config.toml
vocab_size = 32768
norm = "rmsnorm"
init_std_o = 0.00405
beta1 = 0.9
lr_head = 0.00543
steps = 13120
Each number is 128 + 32 x the weight over its row's rms, rounded and kept within 0 to 255. Layers, rows and columns count from 0. Numbers have three digits each. The size before them is the row's rms in percent of the matrix's.

# layer 15 MLP up, 2560x320, rms 0.0586, rows 86-172, columns 160-239
110:191101179113165103098137112140129102128155077119127158170076142171109139198176142151176142191134138132125142132145130160209167123110137123122155126208136143109110112072133067099065143087136097148065165050042168135176121085184098150106138094
093:165131171129149076134115112112131119141154075126120109147181116147136105134198101099121115160122061165088097161085143138120121131169144108170099167171127088127086191135108140153132149080160107137094124140129099100136118139091115094132111146
088:119090074146100123164125150133029133158068102130154100114131098145080113126118118134139156176079097099163166129097206096167120103137117117159122143166077090121176138117116117142154147096127167097162086087051119180138157151146125082139113138
101:184056123154133163175131156106148112116137093137175198197093110115100074138096060145123114126111139145157085108135091088089144162112136116138086175108133146170166130116082157141138125065102164158098074132093138113118164090175152119138076111
107:170055071217186149123157175218114139106150125079129108098096105128100161134114134123184136140091120139133064114103086142123096131140168090128118131128141178091148123142057120152125126145149168154090113085124195087182140113185132171109104124
110:140125110188141135165103145082132117110137133119096071102085140177130130142072132113109128151147147157158136122131152140143129133092183169171181183103116067120115145069160157123109105114137117180166151105137214083122105132122130159186074126
091:125125101153119163142110102110157075129201125121174131148145121195071138123156161107121125135089079088150126139154143088082106168111137110102089156169135104105107149121108158116116128122143212105092140094029138128127132119117139125114096159
086:104138086186125126113131165102082129086127100128169186082137144174087180081190151088129136115147155088163089087119122069109089070100138132168135140151090176113127079095153130117125092144148103165126112117155201150167082150103083116096099096
090:089111108205113078125072147150137167155155147168156147082059096090111149104153126157144199120140110140098119061070080111128137084090154143162094123157092144130085151044125153136108113139049129182072107136142121126132107134143082102132107103
107:182130088101152126161122098112084119112174156117196158140063130169090157118151145130170144120149169143065088154129130105082122129195110106162100188131157138154116148112133122117110147117151194119140123120086096166174079085199099155122125132
097:120152110092141176133175140138102083149170173088121155112117100148152155106174133161115134177160097159080132106116132144205126127149139148113154139138126108113093096104119141060153120140166076121213141137133114101140112138151130146120106164
092:147137092170132169177114154135144165160196145081137110096106139160177156134182128119155134183075125083110129089087131171167111098166115144084121138139061088095058108135090122131072188147145145184129117080151159103141150113091085106101111082
099:186072104146146131148127124145134144128118078128095090127122123164107119166156139135133155098199144115136104116106129089112128123152135064150067154198104139109085128128071083123098158098080130111096152098050147136123090127119098171117093148
101:163133154159147094151142129093169154124085113084117117138063097111080114133131072174128164130121170166166089088127134104114115125172127077114158156077139118133094084142124124106103147167144191147095151097113152159170069141101022104038071124
096:121093106098121128125152099161061094150195139170104099119099083171113142087179091064092077094100113165138105071134093120099128108135107012108096108149119135135070097105118140117185086167096146138075207131103136116130154091173116152075097099
097:188096120079200095203187138153118145105108136090088084149125111160098124117150112146185194162094122171101133100147145117128105152204156084108110149158117088135131125126125112123115163107181091060125139076057187151152134128161164132114130145
090:130100103083150136167126124149101099052142136162139073162144093160062103138140119076127088122148116141146108054152119074062098181122167149026089179089135151181150156158129121187097127109176176144145103122122132159129146095139157136113142120
083:109170126165146139187103171126059124187134109088155153201133088123127204139163157135123159115192105081151148173136149131148185167121106110116105060142125063080145134110114123164183141173092156216153102107145080103143168120135115143120102106
113:130047127138149088127109164123150130141179158131150154075060118106151170119140124126153101165109138140064099149114129171142076207090180110134094186150099149131111153118078188184088121154116150150117118134096147111109050086147139134056131112
094:117119135163152105170128067129064138128123090127140201079150066148105088117143135105172152163143101113133110099132140170150127076172168176186093087168174132137160146066142106138156092087099069139112114073074145103137123135131149174073078159
100:142136080149096120036101071150104088129153147145163152154084122106101138161125133131182204165116123101126068181127106124130120115098140085112125106152076137096075110071115125142162153145125131106130104139121112103145085102170084149086086186
081:153116129115133104112169127085096164152186170095165066072054130112179112170115106143122086106074141166107095048077133172106112141140137077156124139109179149128113167156084109075131137117129145168133131120113167145170059135140110150141114157
090:133132100149134137146099136108082170118090161034137187117089122126146123140144112118144171090168155134096123108091060104129168072132112109226084152177097138101108159127119192087103144150124112093122123108127201094126096143132115161126113151
087:132129123136173109124155177142101144182118090167137144156124136148117193113178164119131133104169198118115121093100168133087163128090074118194117081132178135094119126077130161136204129174130119202129127133156135114119064117057087111145110130
085:139143117111112194108200153168099094175159140129141153064104134212143167124170116123147095132079144152094121142109112094101155124066119072166081125125103114126144098141139156162072120130171108123185093110103138190138158094055148138151128134
089:132095117141163130198196106102129134092169062090120164129141157155100113181151128099138103103168103185104109134180117109137127101159155127112078073168134153166132168109115121127095158121150106112155204119117178154147106172183161131089046100
106:149066142098118140093140083159116119097135155161101149130163106168141151111123118090114121131116108121179131150114092114113164089111119091126111104133150096145119157070191164177118098105094162123089141190068112109131127106145091135128119154
090:155120120155093117185117101109141097142071102172115133133148103061152086089136122187133155166092075090098154135144128155124131124154151081088162165140130091192109122133163149126170114120154158193135090061164137099103147139068136182130104185
090:191139061149126072222175142125154161169091071126199136137116123153136162074170097105170148101107148102096074119133158150168104142127133101148109162093135075103151104150107056133135115148124117175108118084167157155162143112113118129136090104
090:230144130098181136158090068208125090118126127104138155162096137171045123175128100158134161143092157107085103114110115153141165137147144090146153161154158133124119152119097046154126126095149065160144142073096115150185121110184119127105137104
100:170147113192164132111089138112149146117138184169145102096088147113163125136127179107134169185166145102139120152133081183149088110086179192155098111133149127146088121097104184171081067129147158199150112102131084131131128106176098127110073101
120:140076145162163168062142090185112100136183144148108148135094130092110141154128119129145111173107134122084152126122139114098155109123096112118148117147160159116111129138094146179176138075129129152113116104101128069172107097160129124105083114
090:107114110130115139096121159167105129189082127141156133130116110128119170142131131153186144186118125153098153105090073176128164159142060101143143163156075115124157117110091122140132131133169131126148068082138137119120151147096122142164126185
110:151096134153191201106157176152124149111075107125169127114103090136081143159149125121193168138176115164127094094131130139167113163085151152180116167111105184182144097083036096102141120117158124107156129121106137122159105099128121152108088106
095:115087185152127126109143146103109109203117148103164111081123153129105124204127106137158112088072127114123116167108106142156165084102114112209162123165127126151108128124111159167147108099171116145161092081083112171109100142095131144163125168
104:177124098127204113101143089134145101094079087139129141144101108144112081111063107138135126178130100183121098115182160151134129183142128138061112140090113123174159145113136132133083200030184116113084119112142132080159195108138135135121092124
109:155029151155147128099179087099112143102157152120111133180123137129107168131121135114102111106100156172148136157090115158093116153120176106213105182177140147152142098156102087168173178097115178123146159135072145083105113108153136142130145171
093:094112106135141192162123096139116113165118091125076065100124113140134104156192175113134164158169139121158161093128183092181084140153093159133099071197096072153066120080133139116125153162126122143162145084120114113127146143092170137044069175
089:100102104142159174159133120097112160144193088103178062109075105147112114128147120144144102156191183026137110129170114143132116142104095093133119131144040063143080113095128148113165139143079143160139108144110069169138129098129106145107058102
089:097142070102170138162091166085098114109170114064136154138134103100134067114146104103146098149166126155105097145161040091139145139128163129189077115131154171142082132147133123119135172152143170204157041138187140141107104073129156132075125118
104:134094121110138151121128149123131172142158172155116136152202107138106117093189154147137129081107157127155066086093195149093132149095106080141153144126123104090123074125156163101157133140139089139121086134178195125092085150159113150152086180
102:141069144140141097076183143173082158162182136141131197108097126106151159141130107154144123117142129114124096128125106116100227154134055135161121094181127123159147136087096130185130110059111162128176102100112145142117083165139137176119128152
083:108136134204107125155170125136146097098102073159132115037111089143116156110143146118147148107150104121124167118136101186153047091156091098150171134155049168126105103058156160112178149147142122104140156123128076118116146161112094083074090124
094:156149186146168121153140176102142101064097135139137189125145118133118109118127139096152180140111160136163092115116152115169174192165153106142173136140180080129144140110100111143176112151146145151116094080156237136134095092189058114111141137
106:086160061117121134123160147104111129151096127077170151175179082130091158125150161096132165146109163113187141072107138108139108122120174061135122212145100118143145111137119091098139132161044078113100217093039181128116101168122130138130133159
084:133067150154150154169131113131131122149104100107097163154119103128100133118182090109148132089146137135166060091149133117119180091103109080160106131185127185163135162157091088124199211154097121123116177156122165100142132093194108159103103133
095:123048156113129129136097129160095193070170103132148107085098096081125162182106092126152123147158165101143111139143127152062140053087151130142111125171149084179143132111127043173166115147184104146179134093104157112126164162100133128140127172
116:084143164196101126103128124207126111089156115122058160149124104128143116095188161119110112064145128170130123123104119146105167098111130143125075121137160108109114133082179142155123138097128138125102145167117070067146087176144122097102109137
103:133191087149169153188149092072127147118130141058127135114125110128135089099163071098151156169134118125152122131145127199168059036144141127202053104121168104151119125125156141087159096164139147186130182129139179088190098170152130124102131123
096:145074175095204157121169086165063161150115156143112100095114104170186093153125121131137082151111165145162077103171150132137176118150131063111095094096111078086118146098101168122151138108188120153142129105137114155180095124140107114138068138
094:143137119143156125141178110141091107136125140122100093164108108174074141118149076035168164119091162100175103182175103110115113104135118076097117145118164111140080173155070098155160198118100124153079117145108125124128136094138093105119099113
106:108095126130139162061127144081068153114157128108122129111102111125068229099160093118169100091112152130096176094064081144146197095109119058158180130164068176178108144129074129120150106099138159160184115125096135130123081144089077145166107183
082:160099096120140143112145134136086137157157119131147075093128124183107143141191134123155145187123157095082163132084146093118148127125138140167130095116132108162062090141134129126133154124145141101098130075118082068111126067099147095155128122
106:158065102220154130099149135133144133127141120129141169136120143147110101162100108098137115155128174099127087128091083153153169061125088106144153121116128150145113122142073067136109117105130101161115091073127137122132087103132109134182091128
089:073142136105154130094094093127096126144161139116158144184111065096081181112174151176135144143117140133093115161176149126151136206137149132150118184102146103141082182098141164158124144170165116143095153120139103175144177124141116127086107084
103:180145145124118152089160119122137128085129095130134151114114130122112174129162143108179152195137112061171111177155145170183134131164125082109171150192160153149076131085067087132151186143127142124114179080080150121121142120104097078123121168
112:179126140139121119113170076181147139109114080112159170055103156047092115133135155138204108133108149111130089175165138142113118156123112087148122154115161156117096158148121091146129159133090197126139143105117116134106128173107113162134142112
100:138063133127114120109125092120161108146100158152136140140126079116152181155168119163096146129110132081137109098116111063132140067149143094165111105160111068125149100052149085121160135111162129100178071148085097124166111101161099127119140115
095:105129100143127214145123152156118111137086122164106153160139142141096128190141144112135147176188152068156133144140087100126161115065106142133064129145149133153108102056089109155167141122103166185169128092106088106112151104094141144101107112
113:109091098131161130127088103134164121101147120140126117137140060176053166166130115112148127164149158168143118101116113145087117128112125113125109160132076158156122160165138157141157192134164124122083134108081140073124084167207128191101142150
101:245109116117117191194162122118126198127122112143103141138174133175116132105167081080185090114120132109107151128136152127164120110152129115092151107112079123164137162160086125154094162209138100148138171084126191108197127149186161108130102146
099:122172124074161157128138144109116108190111109151107117065097130100087150164124076079138127121162133129121075184124063075121184115093158159161114137139116194087118148125054130190098171143152143101101095118172082133118130061090134102048149117
101:094151140130172148122106096083116158147156099119144144149126095153102162142207135091121171141104104130076148167158166097148108120130184038112085174158137098131078118132095182163160156124130137116095171127080123105121134140194129110102053099
104:140143073159145157203153154132140169154106046110139101106161141133161142174122085076132163156140134075075109145147135096122132203157141099139138105125125051155126196066097139203114117111119090158110093066098134160170087102125133092145062143
102:142118108148211180147143066146108089094113069098129168102136120115094118143164115156107142160105085099085117123143184110146084088078139126137135121111209146124112218115124093130141117101165130110102147125108164121147147113166128134117109111
077:135087137154118140131066095132130104111126101099153162144102119092165086168105102170149137143144120173122117103041080174163076147233176150083167076128139089088139178076145131130116101100176094127103121134189170111130147144165136167113127119
089:113124189123121172096171133115053185105132189153150152037110109108111147107150178127126079142143163062099193136093071111099163111102103130129101168158150159128144136073136136184161119140157171155185110110133109100143149155089042153165162142
078:172084086173154115130151158142127175167083126151224125108098121136109134145174114124183151120128173086098116151102107110140118105080047095201100118111083142099108110136137119112140098199105134202113125129185143103111120091149092078196141111
106:113075087129119146092084093152039157151183140045154120188079104157144141174203094071109163100096160165126125114145094109135163103126161121151090143150152124104127037122073136112109140111093150120128128119118156159164128078183116202129126133
108:226097139171199087157121074142117086098089109070117156169083151207082123133164084130161133167120096097167100117131184114090141148197149159115157151108166070149097092114133098141126123129116155141137119076102197115164152153172123142110101115
111:116126121098160185098160123086141133098160167169090108168129064131101107127117065086074140211154141092132090180145118124089151118103092093127120136181142107201094139111136095162110113084084173137113094140170148107102063107108101140108118163
081:106164084179097114147166159132071128096151108068182191072109083127067163105129155143155123114184102118114098157213088189133145148144129108082154162179116157140074138148141148133144143152129137144203158150081146141119172159150134095103082136
101:178107094200121161112160137167143157131080085144169186085093134151108142141134121133136171152119164124101118146137112163174126149139089112199120127130126098104061146090090138136221119143115129119080147096129112092157103108137137093133119116
111:136154096116153180074118119120194090131139154134116092102107114183161134176173112097103178166130181045171132169114134092088102142097144149144119115148096083164099152165163139168122089143155115122103099136159114092120142106108078133130154110
080:138157103165151150121113150158148134157081125163152185119137148092155124113182108128201194202107174096112136132069112113154115144158130126135153064204087152066136136089182138142168139203132109111088127092142138109130132098180110103177145129
105:144104107174154166123140101154077161175110055118104117108069109125104095164151121102168143158150106164106119134159125135156088176131147119115075125173082155157127181105067145137103144188129152104103126122107162142165148096154098127169160131
090:179099099143134087158132150145175110174166150081132145134101134144172125148107128153129195170108103120090139088122132183142084127124184134101158148133157108138107103087157152124088126060136175121168170059077100096208150143166126141134091148
100:122133138098184167122098103115134111162125136060081081070157089131110126231133138105202131179162115080118151088114129128136179194111106143178137125139107110150087135166109132094116108131118075124130094090142145135129126097120163176098130125
100:084120132179170157156124097182131054175132138078137116099110103147117170132205132090148123159145125075153127115141160133098149157158151144143103089113135137131096055171146122109178117151139127180162125043171140078127088106145119115065124220
112:160104144105130118144131129104097154092111140073136113095102059188146232148146149187166123159153137115076097163124096094148170160138211099101083145154113075163132136136141119172077122094184153112085085101087130114139138134082105123122111143
098:134129099136085120158158092086065109059161162088082149108116145125103150097102146083162171106102140071160077136130102160143107149157167112145157163142125147124148075153091130132196111118115139104154094147077122123156127104160094179152131125
109:136183091167186125128151090112098143075114140159119110115132114111149134104125078116116110164094115137137098110128177062126194100165053078099082133140182119209115146113099075135230174070153137131110083080130121129185108085041115182181111137
107:189155096155173208157077110158103137101151112133135158155140144112079121093193133108131119140154100126118120114160110168165166147137155143173121118217116150176090178110151159125160144121161136165149115113165142141203127100177098114113068127
116:189106106093187138154192140138117113134084053135153121082117072097154151138143130107170188181128156098102108167140111135122095167178118100150144172106082125171154125092054087177111127115155116098132101068096146160160109130134145137139144109
094:123154118162069160119128133118098154094088099085136208079161146082165094127146140121114168134143180180134122160153129118161190179159126169139082136139089123067138121122121088158159143122087154074215069077161163171141122158102139161123066140
099:095141145150157163130124137115093085117083157105100108083151090129132129185143115144132111112141113161155115098129113154097188164169091139149065159116128169131122110134088146121142181120139177113136148143136119143159148139106093133038080142
083:139121131141090132106155175107105135121145104094079197086093118118149096148143099125128092137155136102125109119125123136132126128136122092135075110163153115078124145106121154127098152122129146150140127150118141147140082158186143133069108109
# layer 15 MLP down (transposed), 2560x320, rms 0.0517, rows 86-171, columns 160-239
111:081176132122127087182117050118090066122141116137114092114185126097151105088087115073033125088186078092189074130180115080116124129143136131139121100128128122164146098149146143145166130134149111073194118200137090159058092184084152091120125138
082:190160095115147196089123171109085114075121106188128154114075115112117194098087091095106071127157116167117180127090099178143108142096164141182193094137113121145117159173126087138124139152096149127108110116095102087080119111102156076120114102
079:138071100148119057117124178052106151120138132114127104160174184084140108182132199115126176116089131136179115135152156155214097121111129095128171096170150168097179115147126136112137122093099132142075157147077121112171179118132211136139036102
100:142087149176125112137121183174129161142177145175091166096139141077164131094108138136123124105055079129076074185089084133151201105127132089159110124181125135092128172078076101200134116122170093140161139125138165200141133155144182159161133159
121:130077072163145140127126182181130124115146153108114130131151134142142148097181160076149120153128131178139162137187095191158125086106169141126085198140131135163130067124121148163143082120116114172170097101132165144200088138087183117103079147
106:104140110148118159157106102167142107092093122135093160133166167062114145110159141148037154108164115149176190128066144141140089101215111156194204129128142126107101123052099124092177135101205108063110115136140091134159138168175168196140123144
102:127112172109146135138112085108114106133089147071116131117111116087119106134101110114090133149181174156165172120149118127132089103138135190135112110092138111122128190121117119136148123142123144130145104138134099130121129147147167105126174090
089:148143049134120114106094138093134189133149093149121125112194190058158032104063113123134150145115140196096138180087122155181167150132157122148099116090151085093124131120089128104140116095124097100106107125160125159122121138134222131168154179
082:115184135155079106094157157110142137137023103095134182132147153149171140065139146153154161122108123131112117150134115156121117091112077099166119115175140123103160131117136155153151151139110176137186138097138108156121159152162144083152078094
100:129104172062124104146150151116074136114127184125139133158143124115145113102099143132135173124117184103141141135192085127126118168163112145107141101154103110132186178127127093179166089114169138106124154099100074127191171141116125070142088154
093:096090103129122133117108138099142215102112107117128114155109133145116132131106108117154196117088135142166155155130139151162085162132144069175099052139066136151117113154107156021105108131148162140131207147070146159159134142133161114152103068
086:167117076153154100130137123157096159155112120115088119143123163163154086141133171149124111072145126092149117150141113130103144113157127074121117094140192162155137116114087113166180158151060096081152113127127167115191142192131177090195084137
119:121112113112138127099125126127181137106089097135088145192112142174162091131044126139167128136124129105099098110101159120160116103136129097103163125145161149130079199126123082129191164119128111135106182075121181129159117132201089112135134138
106:165120110074148169155083138153091142098147168119147126072145101192134108114145115167142131123168118114108087115167105108123206095099085136128134121128086131132160171132131146157165142080148175145107077117103090152137147206110157117113147145
094:100147135152121104104139137124120133112160127203191129087108106171129113136153141093182113141129139143120135154107173107143078140107113137122124114158185187139172115119143124169060087149117062157126099162148134135110157129059163222197120157
099:114127104110112154085092123171131094102125126163165146090131093134097135122126171123067122111152156083150075093118099125068185115084132132057224154089139136089145188151146124144175143115090115102177118145189135126060089127123169141120105155
093:116106177121095143085155131137127126160145134109157154142106109090194188121128159138116178120087137131117079137107128189145166153119098099141209050179091119095048130095067123089148180164110112091130140158161135110125089113128108090133117120
090:096081102129108106141116171085119135117109105111136162128134156123107150110148074155132103109134097149110169175133130075141153157120130152157147162093099100108089143148079143102113171128171090118155130156122063131128136100090109131165073122
108:177110163169160118131149129101120132132146108104148108153147147129096110175106120124124120135103116042155104121129118133107141080145112085118205130143069122150058078150092118072143083150147090101130152174115166114151136109130153101096085148
099:109153123097137105131066124094134097115134086138160168127136137123112157168100143076098133092118117105121136148077202092134120113064063181083126100087143086081153148144123131151137095123122049070110129148148052166123132112156144082140090112
100:075091127093120179190090116116115093177144170116159146119084172167109112203151152116154102064170144109074145138157091173071120133119104137117105162149108125168154133173139106158178145121144107131176063126166079127074077154146081115146146166
081:178072146101124139123157094116114117130122102130146160160151191206138089117100102133135105138126104148159189156176163124102114130105092110159192112126104104093082135196118127148093165096074125124087105160171111090122114130140188120124103088
083:073107146164096169098053124105119127140107158126102125156115165090135095101197104112134114115201149125136175104083077088094136112034132199147116161162107104120108130142088148115126130136131125104082083145143112102131169154148117072099119112
088:194127152110103138087112161120128173111060121115190122135110106130147196094145110152118161084143126086122126117151147087096108096078086107174103151104134172213107134175124085123148126150115100143142136118199102075160131143127136084137115125
091:066102116179068142136122113153140174109106134095127123119126213131133129116092111126143145051074083084123164125073103125118202095100114114125151119120104159110050095185058102100117124152086145139081148166172160099166180128110159159095193117
088:138192069119095133115131172162140155149088162191134138139108099195142134219119122153127138133148105149123130158091133108158158158162145163151139126076118119084132188148084063171144129141169111083118099085122107125116121084122119125159122116
103:205146108130121121158193173127128150121148091138150121127117182170060093104128103072141129114159136123144140077202104114089047167121105161142148129140166109175121098154136140108131177157130130133161150102158148128090099140124158112133116131
081:160142123124114141170083213053076102076139089080153106159167145092152162112149082109120123148145143085121115103068102102127161180053117096160078168152132140110113113150130134128090161103139182138102080191142129122155117116152141224130151092
089:132133186144127107118168126078087076099121151133105100140084163157113051154147134114141073122067121157116133165204156110113061135136174104118135122100152113136135071150141105085156143152144101099118158127148138134164073059154122092148125091
097:073144126139086116102123168064146156127147138162135160132124102099125096123059204112095095094139123152172147126157102113081109117073094123077100117171134138070135097101189151115143137150116204073111125150131106138145135140162198147149115100
098:104164103106130116123112128081167076161135098124107135139096135076140166149116176152171136141109103085166163054103175092124167139110122100101170185116157139086103110069165057144104132091182129108116139147131171123149161087138151179162180146
116:128094148113185134154096128112155128200156116125123082089136136108137130102097143057201170158068111119152122119144155083086156140135098045125121119164171131166127160174128050110181129154136156131205116105125190136086099095073144119128127136
085:160118143113070176125131127111092135113091132113084136139162072114138115073088072048083181124129124127126145148130136073149184164113150178103105149074102148144131172136091076131114108105059129094129129155156086091130113134144193139173186131
125:137109151176126129142093116118136144093131099146202182152103163117145144156114135161160119116094122139118147081118143183138129101144085137168084105146125129072153139150117160115159127180127153168119131122138154070155093084106144130125164193
090:112173088150104084101126081125130109118092121068112121083104098168066110036111076100132151075074135135084141193142149151075147089094168156156082150102145171119112197179120092152084090142111100173084133091136173116092158107135168093125169161
107:138120219101071115127105174090127149115235110142136091131140150127153134129093151098120121127124117150163132095064113080103162079136068117127111077143134113138132132113190145148173112171117102177116043141149134173155122159129133091118121101
109:131086113135128057185101115099186095189122087144085103141104092118141184140178122038168093101048096074180085161134109091162131123134095121146118136148151095147135100179148103082167152089154103153144109052140166130127178090135109117187127152
093:103108175062109171107116109138129104112109162128127143154108097111136080139085140127064196142125094092060126169159068120071175191089146137108182154145142141139128162142103109130113094183110084095125150186123141165171165123176200124128105090
086:163102101128175075163151160115117145101104170142168158147097087089132179103160110140139191137143080176159110133158105173127082149117149094108155091173098108125118114114144132165150207154148153105171152160104122133164161118124133093164140117
088:171113143101145120127133148095146148168100116143123117159082127149116178112102175086118086065095125112156159168186149113122087057082045135130142174052120084174080185129153124148134154141125135167165113160090109105102134156104089122127074157
094:142174193144156187088168132074144109140150113109107088138137195143218164216143141049163097146133125097105120087092125176072142090174131213109144153117172116134098131113058099087076176168129121130104116100137104211156125157153064114127083082
100:079113171113126111086108150124127085140114150123145089131119157123109133173136119145097131111109113107148137146126163131126127106079130103129076116098105155076158155153138144092153128169144141125136147110123115138120162132117142058156135110
079:111105135141133112130088148107133156134113144153121092133064112147100107158121092129147091108144133138119137177128139107124110132157141114130140116121111121114113164155095107128108101150117151105123132193083112110124114157167088099139121096
089:080117141080116124106133157084112117163138202124155149143174144126086099194133158111141086175150115112138157166124137148106116141105095121129093157154084168082150125059091151128133153127131109077067126135120081075133094125161100111120091122
099:130136178146152075084107143154159140145089143125110108074190126105108158121136109148104154057106086186136118068143146155136103148162102091126145108145118110180181152170113120163147129133096141096167122100171123181133113113146168137177129135
081:075067106075143142093145136117172182158152160085105101168107138131120121114125125175128151161106097136147142144133151084172107133125112080096121193154114178213096125139085153122166182091087152175096173141109117123067091129099078168174086109
092:144084189139090140134132136117113134118096130118115167146108122124174161158113172103123110150120096121128109187110138090129143130132030100078194154065103158128096139106055132128114092149167101171083145155111168171118069099146157084135075158
125:121165123156214162136135091167096122097084164223148136192096147163119147120089061190114092147110176099142129106153136131076134123146116094176151104086124124123094113129102130172155114097130167141081129175133090183128116107125118142116118118
101:241085149165094127146158165083084120183167119161118104129130093119091167101093111133172068123084125130120114119097135103139075165102148089154180159100079130128162110109129107197150112145114133117179090088139110060141128105147092106138135152
093:090151087077134168175170112138117148124106136093156157132154136121128151115131104076199177172079131155140162157170165086116152184170138138130133103136071168135085215088119124125105170179100170118112122147128068175127145077077170150098094149
081:090091155114175124190166122074107150160084133145151166124101132134079081137119144119134142177151132178095165065138141121094137139086126121142144138154121090121129102095113194140195150146173156153140150087071088107108144129146115108133083146
104:116142135124155052092082111091126130120140080093093150112153166076116105112102102197092128108147117108089158171123148142154167123166125121147138107118099104093104133095202091087090129135155117118089141137157108116208107131104138158153197108
083:170178092113078135150162153150138114095100153146102112117129183121137155059163116109146158064215129117079134117114118136116161175066206155151121195093185164102089083137144166131110174108102152111232146125149097120073153132126136133084118120
093:135120132074096113089090156087194156091122105202133127164126181121107094152115118167125182132081124101149100152135110173214153118101126132118153125091055125123127090135149111127138143111163081102047106105088087155118116050152134111140129152
093:129110130104161157164198134123114119145098111132120144124151128120093107131126121094159110167132149123116133132146109143148128114160094121142122137088130135164102134129086107140144122128151122146163120106140095138141127114163101152088139115
100:136124127085141146153097134102152101133144155102134200147138112093116157129132138121126089130170133138151110124142149169142142058142136141113127139142127096140132166155127128101141151103143046119149092092128130142111116135187161154128117107
107:135111106113111185117093140131133096197073158136137123126062147173085117126123070105155189188134146089126192125156139164098136164122138230101188145137098083153118113138047142120113135114157116098146101098166146140132046144156103160145192142
098:110141131170103149081142137094085103064046098127117085126144119094165106159099097142130138115108171120121144108022149052092167123144120117107098128084113158117165168112076177083179141137139094128118105172151141144186146090124128171077171149
096:178147144127148088126124135072150154102151119108168084132153180148140113102121167101155088113124116150121126090129178182153139140181174050109153150147134108140188167181139143096092157132209161108127164166163186136146056131153107107139103146
122:099146117090099090126122154134122142174168114097142092099123125105178155092135123124084118144102109070155093098045168099128171159119150155138180161117161011120112162145083093127136137136115069142174165089123114155157181143093113089050082155
096:161095160094140111146157111117141116077078130134169169070169109104129098132140156161129167213147087181135116080127105099124130138181074082112135103107123109123125117143195072113188126148135074092126127095127070151177157146107179118123150077
093:086126152127092143074108111115099126117110145124161154129158183145151139165062163126114085152112131156082139104129157127161029065098124070072124166099123081153059147195210117094141110133129058153083144135098094135100123124137123144169127107
095:134157122134133155161148173170082130070089159149124069087113116157114195110142137112069173163101106139126185140107109102063127165125101123120089109143149158177121103141086101117105138140078118122137135118139115122087049103124118142167141136
105:103153121118142084089103068113088084113083112131157110172156162165137149163163123139161185082068144148164113160180102147118108095143101094111070146090163138161118159139167120157107138066179094113147156138148147164164103102112099133098137112
101:135081136134125149168172162181188120182164134111115161138142159093143105158083116130131094146179128179106136117124119079092166105136062144089166086152122132077113236127133127100124167111166125116108180110094145140080120170109096167168101047
092:099139126108064141152227170151159145097123163107084161122120168158143145098103148142101128054150104167198125162174169167086119083090143156116085144165131089168102111184132133149122153130076106108109141139133154110128097128138088089145111123
095:127151108174091096116115162067172126113087042122102139169122192095114081151119095151138144141100110161164123138147193182184126140077127087120151142103151136087105125167118118101131117169096122147048165145089093139177138151127175160132124120
074:143128073104149146151098168105121170198114141159136144160093129159156160062162105135160181126130127111154117145128119055105124141095110114141147172154151147122107128177072125162176187156108147150181103159176109168151134140115162148157132140
108:176114153117084119165152079116111145078108132095140116139174189150114109162128147181134145106145210157153117106124157154162085127099087136082134127168119098135156126126144112122157153139124122142118116046142194163206180077189129175122126144
104:073156152117106135144071125099108137095156109170088161161125145167144096115112180127138131108112202185125131091167112149137194163102141174130088138110118095148183154144209115156146097132122106132087103145137137121132089145163119174178117085
114:105121176140162092117157105118100117133086119177154130100184147139140131103140063158094175112138134128114136153118106098169044112161077170087099102179014138077121136091161171136153081139133111072135138098093103130156195179121142094037107127
097:165114102135159162132095141112106126099130124131128149073114157093115119121170118124169113143141115124164119098000142122143139097183140171124125106128109102107143127098133123096127129157122130106141131149130140099123119117151120154126137117
097:116115082159099078084100139089197219195126153165155136129105149152150174082097111156116113099168117193122160179126149169142119116092092122112080190161154112098135135093083154153114122088050139114161166176167074070127135099137164173170146167
115:138153128137185157175112134140104160132069092103128150060131118142052190161109165089117178117169134186126186095127128143160137135141116069155106117114136106094126108096080134130131064151082147136132095120174129137128161189040124145159126103
093:139159131116093133122132141150214126110088158168121145155120118130095123133096105142150139140156107160156094103131139144111091142127152130093153140153108168135109130093098131171148172152116123077131120153122114142134154158132097077150159124
100:119222110137119102119161084086152104135099108203153148095166195161094182123146085122193173154114132096149124147181186100146091135160079154156115183100096146146112076160080176173111180124148156166124117107141142171143131143163145161095071110
090:133111119125117136119105146121105125070049105158131146131170182143102106205150162157108072117159143125140124193179102145141144154166126137119141151073135176101179126159149075150145143145096113153132187129204136187156118175148135118126113148
100:104114121081107124146100111176134156118086105120074113152138089136111144089135116137089134125167127108143191083109160119021087109153107111155140064114150094132136117146177126174132127192145100110104143100121087111145141160100111102113131083
101:158110184114115166108115139157158094158180168073148130102159104066108103131144133173116136123115094104093199096102136141141101078091132182105186170120109089093103198199138115132088120103192130061096136155089096184176117161123069139158165136
105:084070119119102068142173122110184178086136150106190117116029093159140116155175116130144135091126158128120156092093135181098135104110170115126128087120149146115132071129119214133129156082123085146063150135108146135119081104172110110175096155
099:097144174191174048148151145098136103163081141099084099129115139108117082141041137177117139163124110107060180121170147057119127186140094178128094098126098133145163158115169152075128132171104131132209159136129119123065049145119150117136086145
108:165157119151110131173158150043102122073138115156199147109100163133121113122159189109179088091147155130115170141113104166130113100167202123193142083127157119106136113119165127092114124140145093112152106131160155101141121141165149106181146142
112:114152097099160138129155125134111184155143122115146109107172174138151175167122125177179145117153101142155118090151121124148181112118103142119081135101110116127106158057140128155124174162199144145150166121153123143181094141100087101142095078
131:154078098133170115102117152106172149049115135165155095133105155087170139148099129143162117120141086188122137094097166203116156098087113126193118145092154117098119159132097151135193073131090158138129124125178115078181081166113118173147101152
088:156067161111127137091171128167110129098095150145145141157118155112115174164159126138125095079099112113149155145085124079155126110126154147088194108139120128103171124142053087123099126105101131142148099100162101097222183071097139132161142202
102:133150140080097127136187114165104177152136128114164118132162147112099136127097135126143123097109165171116102114150173138144118142064119176141124104114169150094155186115145136155081149199159163116103125057115105102156169112149121096110129062